Each number is 128 + 24 x the weight over its row's rms, rounded and kept within 0 to 255. Layers, rows and columns count from 0. Numbers have three digits each. The size before them is the row's rms in percent of the matrix's.

# layer 3 MLP down, 96x384, rms 0.0765, rows 0-50, columns 128-255
105:135154126106102139086105134165125154067134178107179139160155132084137122131143161101127187164129128131117111174191130115160103120133109125132178135103096148094121130092149090128089103090109164114114109171127150118149131132130194153167164160154091135136154121096135124173102174151137159143143116130105078107115145128155132123104143121126130166125125077107133114094112129090154140127116
101:121111127124120187108121120132167089094082116130109095117157132129128122177119132075145130098132156139164152137095116151091089170123144137145156148126136079145154111115151146164131128121108127152154142134162109148125143131109120120111135135160139165141142148120147121112115114130128163152152097102105116093143140096096134128145180122132125134082132156115155159150100103139093170121089
096:101111119148125118164141142158127130114136114122125131119148107124145159125138147111104134139116124056151132097090148106091107166172116134105102163121158114137155122133135146131155143096116169076107116183111155115148123119156073135106120157136142134152173155131102148139155128101127109131104120107118107137092158136167173082119153153103121071175107105143185157115143130121110106110155
101:125141079139107135157106103134163111117083111122129111126105151135110142111185136111111102090135158153094119127148148130102142113152164118119097148158130131148088169128126114145095110141085124170136138100117095177119113130153110101127126144102160137105102145132083147143146094091094111113142087093136118141092085141170150125093160097161111119130094124100088152123157139142117114133120
099:150115141096151155129131113157126135155094126100143137094090095158123138122164137113123151161158146086138095122161146122154137139083138152123165121148134099163089128129152131165111085096169095134146098103148090125127179109143137118093131116074151102104108111148151138152130101117116148155084131123141195073145103101134114136137130145164136086164114098147092136153170132081079125113108
106:179104102144128087099099136151100123109160100112123163118126109135127134145148135125105180086099148101113118124121109111108158118107122143145100126127182141087167121142097094162106104130129072105102123116164102110146094123172121106127101105108092123161126134163131102091119117073111148086118162157120118140175093118122135123095153116143122130171137156132113129118131095168135099122149
103:138140143143129163157145084148129113159087111100099178145093107115156108123123164107157085116152155147163064113121091103124090116086113154147093118160114102120128149094160140127114140083107092156144118158132099147150123087120127142140142134109136168119124137115090117148108127155166129116120122103167143129126127122098143121141186078153131117150171097165126104146160125112093161123097
103:087170154146183140153163142125132114158097154104147144145138113137140113099148110101101140121126157134093095135148140140163109106155134105173116105116112128097105114141110144125120080121096159097134150115134107129072096122164150131102152121119133092118105093111140132138099129128166159142147140074093100129131103094138142103169119125114109180119158149117140125078123111080161117133124
098:164147120136100136137081099071128105069162090092137155103094094180133145108116127101126125123153146161161127101156092130112122119133147165145189166099153113106103168142090136135164163108103108148155091126106148160142137112100151121096115124097111134121110096173177126107166138163102132121162122126103067102116150104103110166143119110126152149113125124151123132090129143113138130140129
107:140173098116094112105123130129082135177137166149123169125115127154138118161160141118115146114170113113146114143123163087132099115109096131125121061168118134092148111093091113087135110122120128089158157173108194141116102099124095087137148096131111164106152159132090134174141097142135143159127102140062120136112187095142105158134090096151123160147090135165140092125128160145118173181130
101:119125135157148147164101129144075110135125137151111160151153140152134158131155151116087112096086144163118130105103099141123106127125170120122079086122101125079112139106168149076134127103111111115134132136120122134100157128167130136095109122119110134141117096147172165143134132141143151152115148152114098128120191175127135113110092115169163177148100145152104088130143132155159131159103
106:084148136152080179107119113142142166108119140115156144160147142141148162152137147143142104119134104136153154114127105135148112165116157106117135136124123128152153154165162114083158133121116175115119133114065094110101192150131103140117125138125173161130175172161143126124107131118132137152164141149177122151145158133109125140168124113117113087103142124136174110105113128139109094111101
105:138101128140130082126132142148152136150163090101143133108167176147148151133075116123094172113139148178100110136108152165122101152132132174125117102138134114111129129100144120174115130069124121155136130103115130121109141110173167117155131105101113177162150114125136159134155115134142137130134123116173154118139127148116156160138116094132124094154179138138107128130126166138114126096123
096:118119119143141118157166137162152125122100167110128130116116166124118104116165133133148132151096112158107157184105109109104112144150152119137094125149142122133153139160091207114147102150086130166098135119105121163149133138138120093092158142120116147095091145134123156154148134116119092110111098134124127137105172173139116149133141147171118103155101105109151102106160139146151125112118
099:119147139119109098109145086120113140176120125120134145085135105110119147098159133146138128097138077144140140119118120136117158144127179116144142127124143133119098159116154141144121077111099140158111105140106115130142095129110112115117134112159105073137150138075159169120106109108120140072125176123095140131134160118170131153169161108075165099132117138142138150150135102116073143117148
097:098104095137121097164157127116136182138128122140128147096117100099072158102130146100133132103141140157103110131091124162104095154166120131131135120131101157131137114146105137119142083146121106133085187127118126125123147187137171119132087124129115124104138125134103140135115106127193084098145116158115141131110150175110152153139166140134130142101137078174127126136139124164145137154094
097:114121094172157118111167074080103112146114131115107124092150163146152136129100153100169139131123139177140127114145159154139140094108146104102093115131150151118145105104118151113128085140172094103087146092138074149162118138158140115174134125144134148107121121120091090135098123134143136116133122135120150141105100121144116128174157145120138147132097136111135114128098168130128106096111
097:144169094144114137155160107100121130129096111125127116133137185114163137113123126127158137154121128113116127118066185155133147127109117100122127163164115116122091125152112119086114132167183095119129120097143126113156122123093136088125124170089114148090142112131161099104117118081128103120138119064165112089108155166128155114109137123125134142148119115129123137121108116127096119144109
101:152134102112122093091187123117143121150112124141089106159145126112103153115130119152166134107103150128098100089161086139130152161112120129127118123103100169142126153123164127135133151164091122162170135135125122126138102124137138148174097117152075106096134115095118134094154136106104130147152101136157107163188103114100111123135117125079155158123144124171108173144081104119120119093126
098:149180126148105110164126148125147125119135147088136078110101152100081098112103144110159099128132142117126114138163148099107117085105147138114148111157164102122127103101143194121125138146124076111149125169119138093110160133137150108122164131148100150155110131109115118125132151131132096080123134155131149123122104100138152114076153161140132112152159133113135146134142161125145115167098
100:161152123094153088106107122153128126105130149155172126108152140119131143171156127137092135135097150116103112132150139118165114119086134111152148141098131097091086151082109073177133091126091118114130121105176126171109104149167119162124116085089121101136104132129135134138160081147105125140094100086140124105103137134081053164131174166155148070136172078105077081075135100120176119105131
102:119134131117107118142137154127120120100152088121174101140118131123127082146089092115167119130176119158169183165124114149144157128147150102173117148116128141130131136166172145109138137123138121115087125158169124140150106127100140107154114147107102112094141095117084123145146134147148139120143144153116130160114128147158151155097166116094152158118127111144119141113161114171113099077102
101:108137087147084115146144107106076178123116118111103118126157141130101156109108129156121129100107135120108154085156158088110073144075137148149100114157110154130096112138105118154160109160151120126143140171138163129080139145116129097155121119130149108138126170150143101123127125147093119151127119152128141077123098127139154140115074113117156189094129139160130127145152173137132170152148
100:120140126132140116113138156118105133161149141110146106096113140115114122160094080110110128137175117127127181107172135133118134103123130164156125158172132138128118133153117164148092103131123108112116101112112192151119157128129128119165104149121106094115137148097107100112110109103130104148140154104120111164115106128164117098125138149161130125140105131109145112123163083137129126116077
106:109114138098153096129133145104102130144122097094164127145129101165163156095107126110118122168138160144130159107137147081091128098149108171171134150132130144149096136132109142143128117080111160091129151192143115134129115124120139139149101144096140123109141131131141116130095122109134086138128165101132114139181106141098147145133073112122123144054144112140152096119099126145104140137155
099:159100102122141125130138119117114122147111122110137154125172145144104101118141109155127137140107117159091109118106109114175193126112102114106121129134120161105135145107088129122127119149175117122144118085155151144127130148125143118127127094140147113110096145140110095139080173101120153107114137139125158143116079116144108141146149130085140175149184188090111110129137088146155146139154
111:138122099194092133168136112161112157128101144108119115153107147105087086159151101111096168134142154129103105139141124109121143114153155102073143126118159129110114145164140157117136179156121139114096133129111132125120152175143139148145120141151112168101150121120143138136155149091154105104110158131147123146132147130139144187097143134138132163132145099113164131104129152103112147120073
097:108127161115106117151141123115145117118135155092120115158151119088120098127115113067152114125130157095117152135151109090135131148131116110077107119125113153118120119076150141178137165134158137141137155158123140067143115162140124151120150129130132107157138159133170148089148119177141158157134146139141120130129150133126141126130126108165103113134137156136138103151128173086114130126120
101:147119154108127118118132165156120110141113113097147126138117144116120112129119116084147094169111122138161131124131121076158123132152105092110117132078113107100134122156110078127170116108105119155134102152130144068123129157165128146140189186151120171103115096132105147100145110164124154167093166129139135117085090125135150106105122093098143176134098117103113110139145170111106128125129
101:096102143114140113097119133126096139127136132144154164129155122123164184146157145119115153124122114150151144135139170104102117171109073124142142142086113160128116137128071114161157139133088110131142107124125160145157133125103136086145072079150142101157098120157142205107102104131127127108165148143126088101146104100160085125120098117111138139081146106136139127139138134126101126131160
095:124152131107141134137168095113137121117140115174101104161113119080155116096135107109132099116141159136176134155135106135109143141070150115184154146131094159106115097167134106151178130146107125138102122082108122141172094139148168182128132108063133113092137141117122107084147110141148109119154088124111127114107068113140108158126097126150128143142106094112137146103122094122107153107149
106:122111164116161118099148117128142100163116116177131134099081149123110146088116129139096156156125125157116160112160126154128090092137125129118128101132150141108150117108084082109129144125160142125138122101150126154106087125119111138063135103095099108142081137155147126149137155096133140121092122073128109120086111170154155091109102159117177147155147126123142116160059132109135141145097
101:170110120102128098108141140115097118148110099110148199101166102120149117089146152163115131110146123122104113138126114171124101148132167127129122130144154161120133101135101161108121118157143130128137116120113149114158110132134115129107122144108155116096120112102178082087173155134124136148119123167144129122133125145176106111162116126143133130127125101113171108147107139100112130118134
103:125146140152148176134071112137107141120135082085116145141110119175125164124087113106110182162124165122117144116101142150138147099077143174101110177135127135148153095139139122157128160124144136122117117149154138125121170142107130134146159110136104141159127104136167117132111135142106128165140173124116111162157105153122126149120132107115128122164106129135156132109108098115144142162143
097:107116204102162104093094148168131087114129117137137118190146095123142115087113096133154128156129155135127167152169095129180150134130103157128135104128130111123123155153139098122120125116148147126144106165104165152090117125108113108105105150131095115119139115132132102098107091155129137158151141129096102137131078091157103073133104108189077180137174166139136082125151107133134142113114
105:127149135137110118124163117104134157130131151111123114097147120116140115134152095139148105114155137137138119118135116162133140153157143104131112131179100127165118152111128133139139124173076166138142094138090158191152089099080136118130110136101108128142167120095126115159081127138084131148127130132117149132090176135163103099150118139124084187176125127141124133135101132126122141101125
102:139086126099106113170120149153139108144116077127164103127137089130151137170101112106141135119131146144135146108133120113165090130112071132111156158102118097103091166153116110148129113104146163085149132166140130084109106125105120131105169136098156104174079132125072160108128149103125136156123151108123161140127109145167143112144124153144129096098101175118092121154104175145152075113121
097:131134143110103078148160108125124165146094087157096147121136155124131153143102132196125181136127123167110125089096108129126097101067116138177108121136113132140198152112153115058144133147139108121114124151149091123114149141134142111138085142145161185117120132107155096154125150090128135155105121096152121133152117113153155136127113120105160154121125095106164112100115120169118127138160
097:091124099092119119138175100106098136135106142161104136130155109128121135088119144113112105156089137157134104151165104154131163104133172149118158126125127136136114081136088158134155105138184114099109130128130170113103125165095161095138138156117143124164115109140125127093129145155097126109162156117139185149130144148155168137139166184082105141086123087089157116141153123103107184126133
105:136128099137136123129145148105118126106118132164113121110159142150091136104181144123149143101085155121164116147111162123131139122144135118091134093160152103136095173118130089127133117067131130161083132135164117163157113132163148102142166119090155132091109145156117131171122124158137141136118107132099128124098112139117133109143120165138096154170132102118115156129114149120167137093126
094:153120125095125132161083119097110104141105124142138122114114158145100138146123090140087123122140094103114155161124115115135128122111144100130163153102130068155127151137155136118132121111151082118158152135158157079098122173110160159158110145122107144141093136106098105158141089156147121121132154106136112130123130120088106067118163113149128140138151121145176088095111134097130148148128
102:095161107136139096108093122141154113074146155113134160103096159152137103158148116100111093101110090123132103166135135126137101145137135118137127170101147108113134126154140118119119113096084086119101163132138122135173108125159111111125114134093096125127093155135098133132111156134134125139086097153144153115097114163129144118131094103134105146114121114167116134123153091137107146128135
100:107147141092112072129111131125136113117127106133136149146088110122171167138167133155159152124132151077134154157164088138126125084107081152109116143131154150149151147122106130165157069136161129096114108111125143139109146150110140130186107109137166121123155145154114128119143146106119176084147134122131107123165105101131117123131114134133127125127139154096156170161114139138107181108098
101:142114104153129106105119136114109166099109093145115128141061164153139118122149125178151112082116128163179116144127120114141128131097141129130117112135162162153110115116135140153155121097127172115181128127131127087174144117099101138080145090125148105154177158082166163146112162102129133122107133144123130162152116115112132115165101146098109148155117092129102075123133107147075152130136
097:135117159132167121140113141160174120133086081146113139121089112100092151138126108118125096086142077205111110135145094127112137132136096119142109134106114130143111166189136160110147095108096109153161112128122099132097142142155143170133120161103104105129164111164111137120156128136132115174090135143137143136162127156132142119111157163116115104142149117148106193142177171114146117105096
101:083116133132102114173157136111109124157128154083097104140147176139087142138171114121092102118115093088133162114071139139159100149114126160090110157099116139142154124136097147121154118137141157095101100110153129135124137153110113092122114193137123136122137113145093121092111097141109151123118135144082106132137129178154159141110135132105164101094125121115090125103115135106116147146085
096:103107123157131091179116142095110159150138101124089111144110138158125162133168102096127148127139121100126152134144129147126123086126098140123144132052173094172108139115178142112105143109123116141115178109144104122106089132114116113115143120124138141126104140147098092142103125125094073116098130112097142130127131172108136158106086128089154141120111162155117130145149127107140102124130
093:101153124117115169098120133136141158142124128129088113120138138174086124131097107115115161146139167104126067165107129174069137146125142134126097151144138072118099142077108182111118100180084113168147090114118139119127103121123114139110151090115111125133118170148129102093114124142148154102105140069121119131096157153109131137147130164136128101152060149155127160142113091131149134153105
094:135106111157136110154101126170144129168121150109137158169131143133099085156152142137130102088125080183121072131106136113143133118166155127128137101110090154135124135147095171121111122131131147090088101108141133163123106112090130119100116117167143142150129117095126114095123164068134109105152139175132140108154141119164118137121101121146160133134169141101129141134114138141108105138167
104:130113131092121093129100089141152143161114098146136132154095130116111155148152096151128169147141105085123117145115111159092153159096109127160133118153151155155171112175105110103140134109160136118123138108093118166095105135149113123108079148114130136113126123094110092153118167101154120140138119112153091137122098135105159121149149108100183119140157144068120143186102093158137104142166
105:156138090149137175129114145111100112141133084074091131148101170119144146133142168152110130144111128157126104113141148119132100144164138155131113105154120150094123112126126142137097127146117116115069152127142151115156102114115132141115146151140072124084161120076132111087138144112088068112097117098091122116107117158144142137151145136070137171125107160142099119116145146102110161149119